Weights of a small transformer language model: 10 layers, width 96.
Each number is 128 + 32 x the weight over the matrix's rms, rounded and kept within 0 to 255. Layers, rows and columns count from 0. Numbers have three digits each.

# o: layer 6 attention output (transposed), 96x96, rms 0.122, rows 64-95, columns 0-95
# v: layer 6 attention value, 96x96, rms 0.133, rows 65-95, columns 0-95
# gate: layer 6 MLP gate, 256x96, rms 0.145, rows 0-24, columns 0-95
# up: layer 6 MLP up, 256x96, rms 0.151, rows 0-24, columns 0-95
# down: layer 6 MLP down (transposed), 256x96, rms 0.134, rows 0-24, columns 0-95
o64:124123122123192201150103088148153000102109169103108162109168169162179146071156092077097187097236124130121145108148156090150155130151142133107050152170063106142097137128108116136089121107078122145123158111103104119102096191111147141133140137139120162131163122161174160161113083118101133121
v65:141130104186134095083105152126130124165148181167156142126153169191136097109146099157190152107119152119143164117120144197098161086143176126102165158097118124134132135147159131116092147173127076108075111120180130110148149106127132127131131166122107099095064130113096154146146121121091140081
o65:098108100197082105104142137134092139165120188156117148103121128143123137129153146162138087123089110114101093097143124163099089120185182116139097077101180147105158072154149161152121183135167127113039116155164105156164137136159136115148169170133138066169116113168156115093133098086092106091
v66:136196138130110122135164102164105092122096167127138121156211121134136153099090172167167168141104142108143098171137106119097120108139145105119144139160157136085102111092102160093150084100130140151077134131169214100108111161160153119142088125160116148177103103118109152089102160109113111116
o66:179171153166141124115175109143141122088115128120144103138112099097140147109112121093150157088096118113152118111082091140109117110131124111171159157176121182052124077141096156180148080104108152168064083079159208120118125164169168137171079139163094130165115113141104130068163182112116130151
v67:230145065089147142169131075147083146171108120095071216108178134147124134121136146128136107100095073159111122139121100107118171077104055129188218111178101129124167071145156149087142131111152130142095132127143099114098102132147097112097176120109110039106144096138079084179212114103187108057
o67:127090082104101093168100141150170241185135088078113142149129121119186093091150080056137110125085084148160086085105107116146146138124129165182190110186087092132199106135214194052130130145157127081112190116130110136108145103103074142113169114081080150070099126046088096133207133087164107092
v68:131106141108091137083156095084110126132132171150130103187140117092066130155142205106186104156146148151129134139118152163076103164133143173121160082086083121135199135109081104133118155200126113120104113125156175178102125166144108134097149152127146175162135154156134090121122130103048101144
o68:148107084122091080142156113096139134068131144155166033159187129078051095176135114066188096110169152071132197111127154218118136144180105153103132131107117121170150209175080113181086141141087112140125108149134125131140130132124114123141107175131169127132109169156093117119094132122059101146
v69:131134163117149130174102143149104143084071096138108177121195102123109104097062116157114176099093118099094132174141174176152178139102158182102148110099095103110065115136152149148071115127145078142185139113072122138100127157122163180138129143068131159106137151094114095116186201111161103145
o69:148131114130116119098142124103117255120103123130157137171107102129106139052074140145133093133022127120132126149172121171112088103126127098192123146126124124117140129113167145110166117103180126125125122151114116127121132126156111113105123139147162116099173125086121124142132112147159140124
v70:099143143131093116194140182117130155155098087099164140000128127179169171139067128116123102178137121154152111060171128145131102164036155083087156193106115167166134160167105131174193132105121159153091179070202089129149122115059161135115169109195144112108104104163141119104131082117103101105
o70:102135170132139144152085123097109013094106095138118149097115094147146146176107125108114166088221072174080130120156102116140124228116080151086110132074104176143103147151103106197142128152128160180129194117138153131133144191114193095126163103184110120112143128197095135125158122120137133034
v71:125124174229193104129129139093105135132204155175092120144083111154148126161199145163144122114118087150150116166097120088122085186105097123103126118145113110182085120093095160160195122115135196160134137165168131125104175160159114114105151111122129150069126112088119139183090089142123086081
o71:170136130197103136161103135145103087097200177155062172118109078160133064164178134147098093124089097107157175154114107108091133127076132146039115166121146096151061133139142129163197094165130142202122087165143089120110090172156114147118161105122104156060104116143137102134139110169111093109
v72:100169133120167120143101083177094155107117106178113174232088149122065088134058137096121146124106124137146134191143114139129133153116111113107142163101127133130103123215123112126145071134128112181076143190092152082174144135186119132154162070119121088132125147151077170109144162157152121033
o72:089171095132098135110144114154133218093148123106123131143068142117136110114120178102165140102038162181158088124172098150110167143104147105115148168128125151133154052196145130162204080130131119114039130121098107097169116180161022144106171086123155110133131167069106098059130146128152140103
v73:175130137105140037115088155148159130132144148112120108143153106190110210132049172146135174076109110100182154133112115146101197145145094143135176103134148126077048087104163097087103167080156070136127166107152144124142105167095180116142123106135079132111072147086086097124160185175139066158
o73:171138130141105126124146123100127255182099165111142109156127099116105197094069124116131116135022106104173126130127109107112118114121095132179154099035157164109145057095183110070123114122161116118091093120196115150105154152162126140112149112152096124096145152062158085112165123112190137158
v74:041157124151146113168107115116134128114125150152080124100105178199155104110151125121096094074151088030154191128080122109141150149099106099145113166149131115178062121144138113039124107082127124140186103138197196127164116164139081122127176161086111166127120144100149136135171098111151157157
o74:110184139184128140097100138123116213187126150098090183156130181153123066088165155146101069114071098075111124095128120138073131124034137117184151088082126132137100123105159120088137130075075154076138134126137168156178116151136103121124167125104093171163139121029186114196150078135093151159
v75:091102120159139163159137091146085133097090181108124112130086152192154123121111145119080123112142159096134121076127117114144186123145143140108157114088114131113160161120085143111183174234151096102147129135196151148144087058123181140098098133165134096098138182159156165122112147205147126090
o75:102092102137152162107145041123039164118112190143123116113074142113192090160092128100141111110131090111078082086142140136091173161160169085118105097119144116097143154119096146145134164145105156131163150132147150142165151123108192138056109162127175170110120223089136138120104165127116140102
v76:125156153149151086190142072135071120090109101113129107128162067165131108141102110196117145141095173124129139166137130115180131077151141136137152112129047077132077134144119162091105188161124168134125139178136118115140101154113098139218204173108105139149136090154120078130154135165113083127
o76:160133148122115137116147082101136219116091130093124119155177080129161155072085099171160091133023137149129155129189135149121110046104129102135120122156100119072183093151161160084146133122100178131133148154134111149124124130186103137187168139108111184127146119045119099127158068204133098133
v77:144109154131156124162157164154144123123078196092167127128187193167111150113079091112100133178144162132094181092107107150148114103172118099115126158149123093167127120121043106096168142153123079160161118144092104112126147083130104118184164108146132064134165089118117117190124134115117121174
o77:149139121104128140106116168169144051131075173077144094169155156113123137123090079118116182096141099134066090139124164147162100082159116120123148105164111121126090106138077102101168143150101121175190130137102121110117162101115153177126141114091134151161103125054132203094173101131103152164
v78:037107166132130102106132156187099123124062088123158124079193123152122126112138129125136124175150171078151064142134122170086091142141093118144210101134132123130133073127166169134163126155166178028133115210106180172150178076115073101147144131197131185123108132133109122110096126099154056115
o78:091176146133127138105149111095171000096098080141102200112102091199117145137113157129115144087201131067129095084126162204109142135191123137078137139114086141102132093147128113171130162170169120171170090157127175173103139110113124155144092125169078158125093175177101088094116134124138085174
v79:127136141096056111151128126171120133138150086136121129136052159142095160111130108158119137162094088140125123089185129188106194085123119182080139069111086156128124142131170152112100160147173169159159101119103126144152113077137105120144122096104125114150134164140130120103078176139113144143
o79:126122109105065173095142094105127138139151094139094083129080186113124165086078093143163150152082062135176152085164136179082127080148155115163095138105148133131135137113158140156143141170149132201167085102116136134126135105122119070101177132152172096157197167120153089095093126095105143107
v80:123122149113151134102087188123150124092124140121153128137121141089142113116153070178143146157154152151176127130079152168141185113079093143095154106148072119108175097195134134105120129137165194095169151076071086145101162124139125054110070068164137160162160092151152116119076127101128126118
o80:121129158136171132088106165112095064106106090138096109137063142110133164079098120158111158133178114110164103183071169159186173093170159143093127120056135149163131162210115153162156129205142169176179114118130131150145091101121159090116095105134162113117136094135189119101091115133096085124
v81:153135175168102165221143144106132126111134121170098135158105179151081116125070066122185137159095073066129160090100081201077130130140156145141173072133084174183136155084152110137095118081118182112121150161117105140164100141154111137146070119122137095174089102068144126109108155122156121129
o81:130155094130117187161142128180181188138124128127130099138078156091113158079103160115166142153069066096088144110099101190039058127098101145137170114171104130107126123141166108096157128124173152115126132101140121125098106116117115168178148101173153110121185099055186149094065159104093103137
v82:163135098080119109144096100151135151109099152125139054123170162147149045108171145043124119175147080121173120087167129151084124099086124143106110118179150184134181098126149111166130126133112132165120171177185121128118115138082168184190121102102130120111110107122099143134171059159139164116
o82:080084131136162099099107146108121030059121075172092165130141145133179137137168083056124108169144120158163121161191113132084150182124087197149135080181136137108173139081103107132122132116157136140139159157169131145129111143017128168105130103137113079143097135141128132104109088077171150120
v83:125148129081184158089176101068139122115110111173116036166099118067117135137133176156096117169144161137130133162144066065173155188129105131126150130130044153098107156097154112120121141111105106107159087154235141138103147128150176152156120061141112215123128152090086132128120139133138075102
o83:151143127172171098105192096085085169079144144152119055151171130130120128139102173165065116137136128108152154145142081128165179148102134120157141105137079183167106109089163129137165155117061142090117106151204124074110098091097114177131120099139139159114093186126105070161085130179107093134
v84:101128151059121087118135090154170142174144087100117139101140103118127099082144125140145108184174166094173120096135128116197204095133122105143096142125148132165101131156119078156100151098148040158127199138203109084118135168134107131062140109194174141116116180098104161119101106117061083130
o84:031172194140121131128080100191118077164103124146101152073163109128103179107121094127088134116194155088176135132140136110242186126122137177151080168101117146156095119118123135194074130107154104121114156143187110108163162159143138115081156120101112110094113151180089143097094146088108108123
v85:101195150100152098153113132079079151103148166093144132176108193088128089134086187088172121219132115172147154114094141110096155144095109115114102093138063150140073182162154092163074093090175129084131121104115105095179080097153081174115177091133083135173117137134112138139172147066097141105
o85:121204137087154130120172106077152212110131135149114114194191198078089144058081187135150119140128096162198118155133127172051134196135114135084101117129090142165098152173145101169129116112123180092109138098123150033213079129126085135090203119117119127132104110098191088080172092081105118091
v86:129158183152149114105193129089111150101115146123112114065148145145137116130167178136178118137105141162143147115080135116089127148165087137143178091159122132103083196148112155121075142151194180045086163144149024109117071057117137165147130091160143121129162159136120113106136095163142100108
o86:124138168096180143085177089104138226142126165104093109125179136119155145115118149128111082119120093160171176079097149150040106180172119132131134152131118123103131125133102162082111088179177215076126194122135075072105068123108149133138109120111117174097135160077181078115154090159136093129
v87:212148120173093126119131087097115147141154085131121151105130163116140092147220163157131146158113033165147115136175098097144152058135160113102115155142077093111103161171120166129111140167137106132092140208134161106166133125118055153137142106140173095130144132139135110070133132163114128179
o87:165139149107095180076109107124162088138151092124093141116179171161107111115155118172137092133107071167148158163160081084142151077140186170102154131188111130119133144096093198123086102133126147159136169153111132152114164180165098058117179081092167064152109125137113072084114137131105139105
v88:141144114102130088119164105126139133114099160122092123083151157166075143099156199140157169139105087101106141150137160136151147106164133116094161140166084108117066160123103161128098082091154112091180150176129150160106113160127105162148075158105121137126160130189097152085162215107114093122
o88:161132138146129141075156117061130237103124151146129126154153168109111156104103150113129094119034093133139150099149160155102123107148157088221167129136078138104127102104111126131172083106169131157144123127125132161122162151122098115084120122103137113121147096090139105106147143139100114126
v89:125141143087071126115080079133106123151122111110153165244130127105086212119128107166138136168137124101174110135102079159130115117141069101163109079139206157109119134111125137076159110087166181055119126154159076124120146138103143146120135129148147143108168088130152136111086154070159122106
o89:116119138094147132151144092161181075087141099072218169141090162178159166122148104070114176112244103116204097118072177141109162118136117122150122078119113110124105080143140152145114088139133109083140100085159127126076122145105125137153107119124109211106151108193118110061111184095091119183
v90:163182105175170114131205105097165142126062026125080157085086106146187086166113126159151084107108167085107146124114174101115110118089112135146148089123134128148123158099145103108110112104102161104136111073096174162162124115119082088192129141173109140120124187121155156104194128167131108151
o90:144175183150112119159111101114137217173122083141082151099139126150122108120090167173101076193070153116127147055114111111104041081107121091189146130106141094132174113091146089092140114108079119105126212142085158130143117107153145144167129143136096123122150173065170124123159147154118108116
v91:221100120113164147125156075135123144117154121093088176166077155197096188148092116071143140124097085102130126143102126112162149121190158146147132143078104174108127156149039114125081152099146121115155140143137166145099116146144163126080105156186160129125131129156120110065076120230140102055
o91:117081108075139144168099099159121255139145174091181114107092170065111142158132145101149105146064130118131152102119129123141124132114150083177152139135081129110157093140101131092131105142152126120136123090147100157149169112153151120103135085135119142099117150085102106092093135183118123088
v92:132084127145084127092110161139124133121176135111115172099143134162086158111136160165042106052160113217152196091174165123079131160153149132138145115155191132177100162132131151136078164120082088062108144127104109137087157053106109130131174136158132094076137172089132104093060103160083115117
o92:109078082065133166102032183153143153191146158140087113137139143131119100184156170191066138121165095116116198144141176104105113150192173136086072140094170107146092085143132138090053095101138111081132137095125074157047159142106121116126127096180058129121129199100091121146146148103132157117
v93:108100149102166119121148120109138100110099084154184134149102102130132158124160180149136110116159119118104106130176062113145172138129054137095169140094098100190104142052162142127161122215159091169137112176145121175142173124100110098084169109112166169122210146076117130137116177114090095123
o93:137174133175068127120142085128081028094097128168138125147099136166072106131109129137076098106180085110142141118136147134162179078156078151070153156136145125175054143072175166119130144154095065214145126153122119148088130125106110131101145145105183159106159187173075087142132135140111127146
v94:129101144097111097123127155143079134155184103095123113146220145176135122152152138104114150171123086159181034150109100080152100144146118152132078144189083179125129044132136128154110131141134168118128073102130166165136136137162067137152179080143139085139081159092117149139065094129065164143
o94:115136142066149132139052120115212053173159120123124165141174103136127123130180101138137138129160087106151115177071092117146135097144116169090091183164082133113117105151136069183107119167148143132139037132137196151150121142100113172161156056159092106140067160196087134157119085169127162085
v95:151109102176138125141114146154102142093106107127115138135185094104182099129155110174116126109106152108168130142058139047139172163076078142103146189125069122133161077109109163121124112117143072102119131098078120145142141167148137106175103106122119131133147122133123153131105194183115081072
o95:105144145183111124096134117088117231143070105149136140148082083093162101088133111148106122136072100140143099184080141103154110101137150116115147166107141128134171116166120135139171096143120126128148122142117107116160128128156135158140136105139130137100115144097131112128128187216146085100
gate0:169059141119136126121166131082099129116144108105159112132137117120127142135132132099112093077135100081085080097157096155061136177155126138096123123154135142122203116174188110120129148160091099112161088120111118120155133125124207166110177177133160118156108166147140176068143114109076032174
up0:133132102145148091193166081096128155153095086118136153096075144134152099132122134139119118119122156174112164065111169182058122165102174056099196132081143105189126147139130169118139155100147134078136115104145125144169162127129090138115104160105100154113115111100178105088155202137123124129
down0:134130166143139136184100102125082112166080172191048152137078106166153130140122140164120120097117141072157154144114106109123186108126091181133168181124134138098141130119112142114131135141187107113107112167163094119188174137128150101127083045182058134099138101111134138182143101090071121151
gate1:135121122132105150098141131162146077083143204055147125141155127093050124133162117119075077122182188166129115114109098082187112138127135103096129105166120168136110153163160134124161199111098127103124143078178130134111175165114075126089164128096175124190158146120149146124162099085074102162
up1:154192086172137157128130162115134154149143187083160122142182145077167124082127124093153139218133103202144115151147047110133138086170084127093149110132242061127095149124241188207130192034036095121164124191157125171104116190090097085070134073095168111175134082089099088076088073091060123173
down1:125151104110191087007175063084110200198168126149177120090107056089219149116101173129209182177134088169109106092117092164135094086121098153053111116147118149199125103178145127142097117116183101176127153139105162129140087105216110084090081092085156171202162089152095073096077112168139074169
gate2:119112129133143169129156119145123102120118128168103156133085159103077104175104109112153165178144215150142150128140083099155128087152089142131108160083112107150188159083123100080177108146095038103159199094153154135185131112137064109135135083124156136123143151096167114122189108165147133107
up2:151073079081202169121131133168115116094132109107151111192071151107127089153141111072112115150127137062119119115159114081156189112142090160129139102106105088150124121140145116112158084129169153129160113086083093136092098152135078152158129120158146178095097200176144138128105148134174136158
down2:126092138190063067143133151077101199136210165087142095108141096181112112121171112124110124135112188104081070147095133173119140174158071098126118092109112135139125127129100127140164115175151138121108105166134106161123131145131146123084150083164132089167146121215073135144122155060107152107
gate3:114159112135134056127128095123171135187111158163107094146110118135091137143127055159132113201208182174068111104109132088112157120142162067107098122141161095097129135092146111147101130121134100115066115113215115084170149135185092124172119044158132049153172131100136146093156130126145141113
up3:122129105109103120183156096106132098165067069166114114168141126082164090147107152156200115128122101130123064167121157106096188152154140113088143154192141131072096166123086145144088120166113158107149125132109139127110137107126212100169014148122053115079130111165129156148150189119085154103
down3:159079101180111123136067144173057151063102111075127155167184137159133132151164144135100177131115090120154153141166085124088123101136104100164156104139074179159122062166136191121170110155075096132113138117136108144128104177045145085129200112103124132126101209084214130140064144112175151120
gate4:130151194144117121135166181134113128115050095118073093111113119127163128091120146115107145179157185150132118152149170129105128134117087091092102171150095167155117088181135203136112125116138108094139114112124149110112130093157132186167127089104121108110142088195081125103130083102153159141
up4:119157115116157132127157128169148147110112114186117148087132130121098093165143131133126130117052109174151091109154131137059087139161135090121167168094148207127044161124110193165112099136124117118138126160126111162118133112052124160114123166105168119130157153123157101131095150087128081117
down4:113138135153122148177093165131133067160158155117137153096103152148123174164147141116111114105131116130135106145074112129242112119084073129139136090118104071139076116098196032108131177160147105142085101131157129129163126089129129149132169128119111149138116088117149160141131177153100123133
gate5:158132124143165138147135142082138142099149107129125255177115128128105137101163156134097124100126133072091145151153148072159142158148092117125097110174121077186137064097150123152111086090115154159100143123115140169099124132198078166130124101124105116180130102111107123138120119164144123088
up5:130155079106142084100155139150182148194150085133088151063173122113154088120109115109131135090137161192143141140143142119114162194146123147133170104120131097100122037114133136130124124092144085148139167129123138124168136100131113133137091107109087127132138133125112154114089104073076118108
down5:121135142151072079161098094160127134123104162100177108148085175132138127116100136143105086121106087094154104108162102184132080080127173151163172162169096184127117176111099093110146121170132167132130141149133147066134104113138166116158091155116110179110074150117126111113146107176159103114
gate6:158099152167116187113100164128185130130157149139095071082091162145174084112134134150092155135110177074141112137099090104145142104168143125133110082092151156131117090173169137170113161137107140206134187162117122094111127135131130118132095094156138152109113069086160131109190093118129158120
up6:149097099117128140113123146166191168127186136158118016067129115160133109133081063051123155166066204082102092073134129161159171135131208152141115154115157111083094146173110149182103108100155061116131145119134128092058146183131128119149136136160105138118121077073127101105208163154087189135
down6:080114119125064135121146147107118198126132103153188144140128141119088148143082117126135111177142097145127157089181143123143165146128140153252120130082134070107121220120113089152125078108102106062141141084137138090125069158157132117140124122135095160134160146080106095134144147147134148114
gate7:170112175139094141112162102111188105130180082156095112159130098111110151150138076105109135187110090191131077135180109097136152064096102080086159172131151100157153121154086141144100126054156105132149136104163127087146154182140114155118116082255134131135122129153115137171113111148164089119
up7:099162141148096118150094155182118078164143075127116128126116101080076111133126110129164127144094117103122085146148157140058120188199142135199147150133137159102136145112164141115138132035170168149081116093120122131147140124121155167135132136082091109133045147142130086078151184095160102142
down7:070059148094096144135150117124073108100136178150124113124125229178157133098082182098118108137117205146103128126131150166150141077171119121096095139120123138127164132138164131139092124127071101112108120103159158167088099160109136137123081038093190112111188113121117130119185132132148146095
gate8:128100147182129120139153157118107117227174107131159191120121131131110102135138136110084166124162114138119136140112131103061121136116096149037151161180138148110085097101088117131145106168114163177111124126072164086166179126156165160154176156132112119068083198142117135100169077091139152175
up8:107127144120161130085030092086068169161159094088169129103098190132066105144115143118083136100158133181128178128123133091136148186159131149020114156127122104106150117170129148102109099168148137129150092087110122074119123128168136113168150163068088135145090165158095113112064159134132125178
down8:174171105131186170158126142125134109098080142126104108111130142164139150115125111063094135135065131106123149142090105161178087204169125070168180133098072098151179175140190165110130123065188160057142169177153116161156119140089091067148086114106142111048113082106168115096130171135095130136
gate9:143002182110090143162165163121108092152088118096085110151110117160158107156133132121149171104071131132157115163074109105146144135121117171102160173125104137126182082146142111154199127135144160070130109167192124170139117084118108163141151089123129117158095135130132092152166121175108078128
up9:114075111114105146100114127108172126104109114110075128148148118153069090110080121128074156133134087134171102088137127155180151045154140146145147139070152112068170068148156145087187107194136140136108144149096131169121147149109161100173150083117128144140137149140093136131161185172093098118
down9:164187130144156127150060096134106185119177119126157130049139178102122176147159134098089104143130134089110064141132118124132108159136111155167115156120106103156085142119080122168098089126107127156134188111087108077149140127129120064090132140145175138132107103122158133129105126128129184159
gate10:156072108121088144092144184072176101116168101076104114106092121131103125162076215105097177176132164183136148187159156083111116082140127148130149109140152136122137142134132175101124144129111105120132109091098131122153116128152100121120080141165096052143141201199207201095180076156069098153
up10:139083121162175160140105098113134158153154065150132129081186087107097138163137130160097146128163113138111166142070169069138137100145139168150204121137122117118127075070110118144113122109122078108153111090076070122171140128134119142124109080159134079091129156204091147122113092165147128114
down10:088094130173134122213160143191092176175072202155140158148129131159132128093168078133109113070056116144109160083147094178119142083132167114144065143158132121092125174099128158100150085110138169162145155161182112087110131147110124096110104138122119176119100080071171113147113143096147134114
gate11:133062174170142156115123084119137055162139150129124140145153124153122115100169030158198088146086154141090184131143122073120162115106095154164118084133114143098153117151189101120177142120167125072110183108154099138125140113129154128169143121170148070082132161123090133149132100085113116124
up11:099052133122150072113121153089142160224143107177141107066038104042100121139183116130106105162123151112090113077128121120121134082098136117095169120159108151143181158174136159116126113131123086134119108147142152076160176157122090200124136147101147127121182123187052128156064124151115104139
down11:053115145087156145130152121152142091113174087136105113112125154159168090146077143112113079105074123160117161075063109150102145080142127138157104149129074108130128086188145102178106155075157103162202168151121162155133154183157177120127112109154081134069150101171109101130106130114151238120
gate12:103153172166168163125080120138112063125165096132151133118100145134109112196066114095135140108140149129166102141078178103168124119165169181149152126121122115085110117142091119111135132131079032114184102080159032096136137168115086101176135130153131064089152068116171177138127125168084077174
up12:074157098121121118132117167160104210181079141086118133142153163083137120127142116136133096070148096159145075080129089154072108130180183100158115095105072115161137141122143166164142154178088088114127131152167158136150155117152163120185059116152113096143145169107117139085109118097200144184
down12:129119135109156116084127104125092044095148095093126161128088093166107123171164137143118098179163191158130161191120176137191115150116175105095120169116154148099126094130099125105098136124166140123157159047127124133185112097147070080114150106093165167134135088155063142186153128152096090113
gate13:116179162158135099098157160127182067156091185097139116152133139130175157174149080145125103164118163123134162134100073109143102100126054092133087126100093128126127088137147056154098132107136138107118233138139145122121155176142148123151191067145181113135212170130139073163095117173123115142
up13:179147115167102189096079075116148118040152075067103104096148099107159129043171158117111161061160106059141112133108144095128106169196090119100109109148112096110144054106102096141128083094146196132153165092167121163125125124114122117151140134127098190072174184230180152095143108147088173171
down13:138136180201090124216117055186092178072134122156120085084106087189071139167087065149133117107150112115126098086153144112103139077129144125222126171115146095181105145119144088066102093129154160060121117052086137134117122126098122168124155162157142124137086173154155089127175174146122156178
gate14:166103138139140120122147094144114100162159160150186148083124132112111165112130148152097182150129140122128149106098149118112172116113104175141196105160119070147073108080167125123156062128156089151129124100124103128092120200112103102130095141171098136130088041163131094178115160093086144106
up14:126113118170120118158139073165173143097154128150097115112105153058174166167132143089113124163155113144149139158133171133128132105162169158135124138137101120169138112112140067162143108103122127113084107117104096118120142182062132110111092138119155052151132101116148133146108066110069158149
down14:134126108116160184099127139131073165152105180117188126142120123200098088087091158159137144097133160126123141099114136119095172130130062146132091083138144120123102111092111196141148173112116106106177167122147115137114086151134103112148119126100085169078113135160128153096117144136178132126
gate15:056117132157125147111100154182150160100093118124116158079075148137142112173133098153125079154150148132118171091125093113083165144083107092104150075158107152166124119144153063108079125109132143149084130133097083082118119151146079157110121152097204123196127175121189143171131162114144082189
up15:122108090173103132120140180141140136047146116202142133094123137118113144168182114111122148151202139099107166094135102111092132138154099110152104117053115152162156151127079057158145108137140129077118184192180134112076076105123054118102151065124138124151112167145207175115142134186126102144
down15:122076122099101068123110131127162094138142182076112187088141214140085141108066064129142151113122108105128149087156153126205140104154161153133153174094140093114139180090077192081157075182158160094194130116157152119094097146184017153171123118181117148111135116129124167108135157124119111115
gate16:159080109154106142083097159107111144165073131149198082125126148128159131166146110075162096130153139131098117171120157123102070133167140189097106139203124176102179090121150105145217112101104083139101184138106146115118118174157111126171118120110121142168156111134133112117113105175114105133
up16:156082108136107150082194088164198118136115155145128127136108110132107169108163122146215138184169156160121124119127126101056128085116149083103189170080097105156135066099090197179182127121150137138100171100125070133127135076095123089155144135165148152091140120159070145143100098077139102063
down16:142078103157184112064108118117127189104150118154161104128099153114114166167138106129178133177146116086115178082104148146058174102110102181055210147164069103131117115115108152124203140114145169176136174152113119138095130119177157128116172099106124098099107135159157087063096081144138084162
gate17:053076161112111094122098165078203138196075067146144134121114127165195068100152135124184135136125158131137107126144113117210145122115139114113098148099130149212151111091139121113139138128105109118182112180143111088086103120091143096139142115198143132131127149147127137106102122141092073155
up17:121135122127098135150117173192105089156167119136207061112107111122107203165140129138180123086138129144125140094110091155171108099058126135148087201173102115120107089142079103159164162142118129126109160141131090135081132142105135108187137151074116168194157078091170097172114120102157162184
down17:107199140130113113138115126146184093143140152088121150102152130199114114175147120092146138135129101096137142148140086096222160144107070104100142091066157138165121114122120122180023137112139183129177095123105101117094135106153135123113111133111187080086153182154129164068078188161106079121
gate18:124130142121110163115074106117149168151127058115144120144120104143122133137096067143121145171187132112216125159074127146138116066149141117084140079073092159114187079126146089170159108137147128154151136096166091054087196097163096148104168067168085146104178137162159212132146085148143123077
up18:151092130149097078095168084161157184153113143107088146160094126137150084090131161136068155138158090102118180148160083127175141097162123146080110138110113126092175074150148118100106123113114153094227148155105137097055138081155141117104161135188142170115190139119087142171081157150103110108
down18:112088156115098099163157114152078137085140108132067107149191084100099205127162147125135118056160135211100114088150097106105119154122111102132173121179098096141089112133068153152155117083138145149117114160161187154170137117166206119151116155073169102164139160053123154151093122087114143127
gate19:152136113114102130149067101153131125153140113142088157179128125062129187110179076138100101078113142146184141176096202084138192091169118133098146140138147126082173122151116083138173150108124081115139076132112127086128165114121081110144173169167115148116118150143136142069133121179110099135
up19:092148154124143111166060121153137110139122136164089154194118094114147104145077142095123127140144163112126192096102143122118111089139120136153163107089129145086098093131105137085175138109046103163127131109110157193158110101120177189153107101184137074066160105183136077130162113131137147117
down19:125104156150108082106135130124119137046085109105139118145136150148131101144115163121110139140129155130136200097131119142143074158115103177131158155144108172175140144039152201059124128165149151094112160164134043137176098108161118154072113121106165111165140134122145065117109116119137130101
gate20:156130159165099143099140146133181084123105134144127167102157105095136139105178130106106127105099118146138054176127112092175123126140128130154139112143062172111139139170181100154102102164153156188105072087121173135149198132144153104157073091131107070114147147062209173171145125148143123156
up20:109114140139131147105112097149115170157155170081111110219137163144130126082083129159082141145153120175083149132146112067135086110099092093094136094115127185099148116081090161118144155126058149069114190094158149151134132137124117149115139108130138118121122154179128221151115122064067152096
down20:120163172149108125134073174094130057076142095136129106117134076118073189135123174143104123136062129101169113159144146126106075160063122119149127064059138135150173139140182118141181094183093184172112089131096139176100139118091124094189136127114119138170135169139188125144154154098140108119
gate21:171063153155117145126124146128068136125115098132180131092156148151095096111141140048166086143133177006097047150095153142173165094153128180116142111128144087093082154115120102151167136131120145142087130121084124114120106105103080144110070134125141116150117126117117161129177106155093152096
up21:161131121105127120160088160125132143104072159126058132117142139104134101149122145130124091121128098158078096151117137175134105097166131135159136124171095121105158076117153131189150131117177155096142111094151114085125148173151103091165173166145092112159073113134164079102109071095134071092
down21:140156136135124081191152094161129109133166139140137105131112102192099109114157096130078145124143128114163100143116075122149117135137136138033080097158135097114081159144156113089140122128112093126150146129101093155119174106125181102099142112106138172116198118177137162163108132123160161077
gate22:069131162175152143124137126157125064130144105046129140110126102094193192156099140141158095155153157121072110165144083138142102133150123086124106090191149134183201142156100102129169145120134108086122085090158091143093151106157217112079127097102148119179154141154151120137153116121109135086
up22:119136111093109200112142132115144133152100121186130114134111106085117101079146115165149144098097108094154214158085211113046138101091066113128155108129097121122117167114160176211091056222171146123107160091117202178113144154144116174158139100084181137087117132091069122137156127181137088096
down22:136125114110099133178131163136125134118176080087121083072119115155102134151173124106177194108085197165178107128117155094098184135120108148087119115109109158174150141191147094143102129087032132124141094151119099113037134132094114198103141099159132138084106109178151111086172126129078150167
gate23:140101131165121148059101101163114093110110127147106119151106177133092196132117102119181050131143135135171074167058097110163094103133127076177062112124185127100174147124157145152147165179096105159047139091131117091121104131106100156080178172141155152142151103155141166083134096064149139173
up23:133145144096081065095217074171128114157142123125190131161110087167159164165145181157127105145091140100134115175160139081093175105103111091159162112149160175117137090148158130143158110157060186128116147081057154051162164128060116116089049124119173163181092150146089144155114117140096112178
down23:129151123168097167112162115127089166090108162127099169121067139126132164141124111118150110126112097161175118118134095137095149077148165114252123162119124127151134099154080114123177120130087180147100135139122099089135100102092095146053185100147189133080191134087139098125096098097153140160
gate24:152126187218067142074086114125175121102119107082122151151092121146114055164178131126068068147121156133131148181175133135129092130060107102110121196165108178122085082084144132141102150076117110174134146156196151123139109096140121100147114089112132159136086159119107101144130124165121185167
up24:099093127141131105153137149128060072128157183126063150110175189165162149102077166113144169099130150093117123085150125094197138066130112162177109097161186127108108162112099115123117101083074150074154144137127104119178169199112213131141120095140118147081174108120088082083125156116119135156
down24:140149095144031114108059113107146073148122121140127077151083112154148066140227159135160093199133101133152161198085169131096095118132101125066141148141124125155145098165173116149092105141160041144135148173143115175140110131106146187149083159137130116134098170126163107099078112067129128119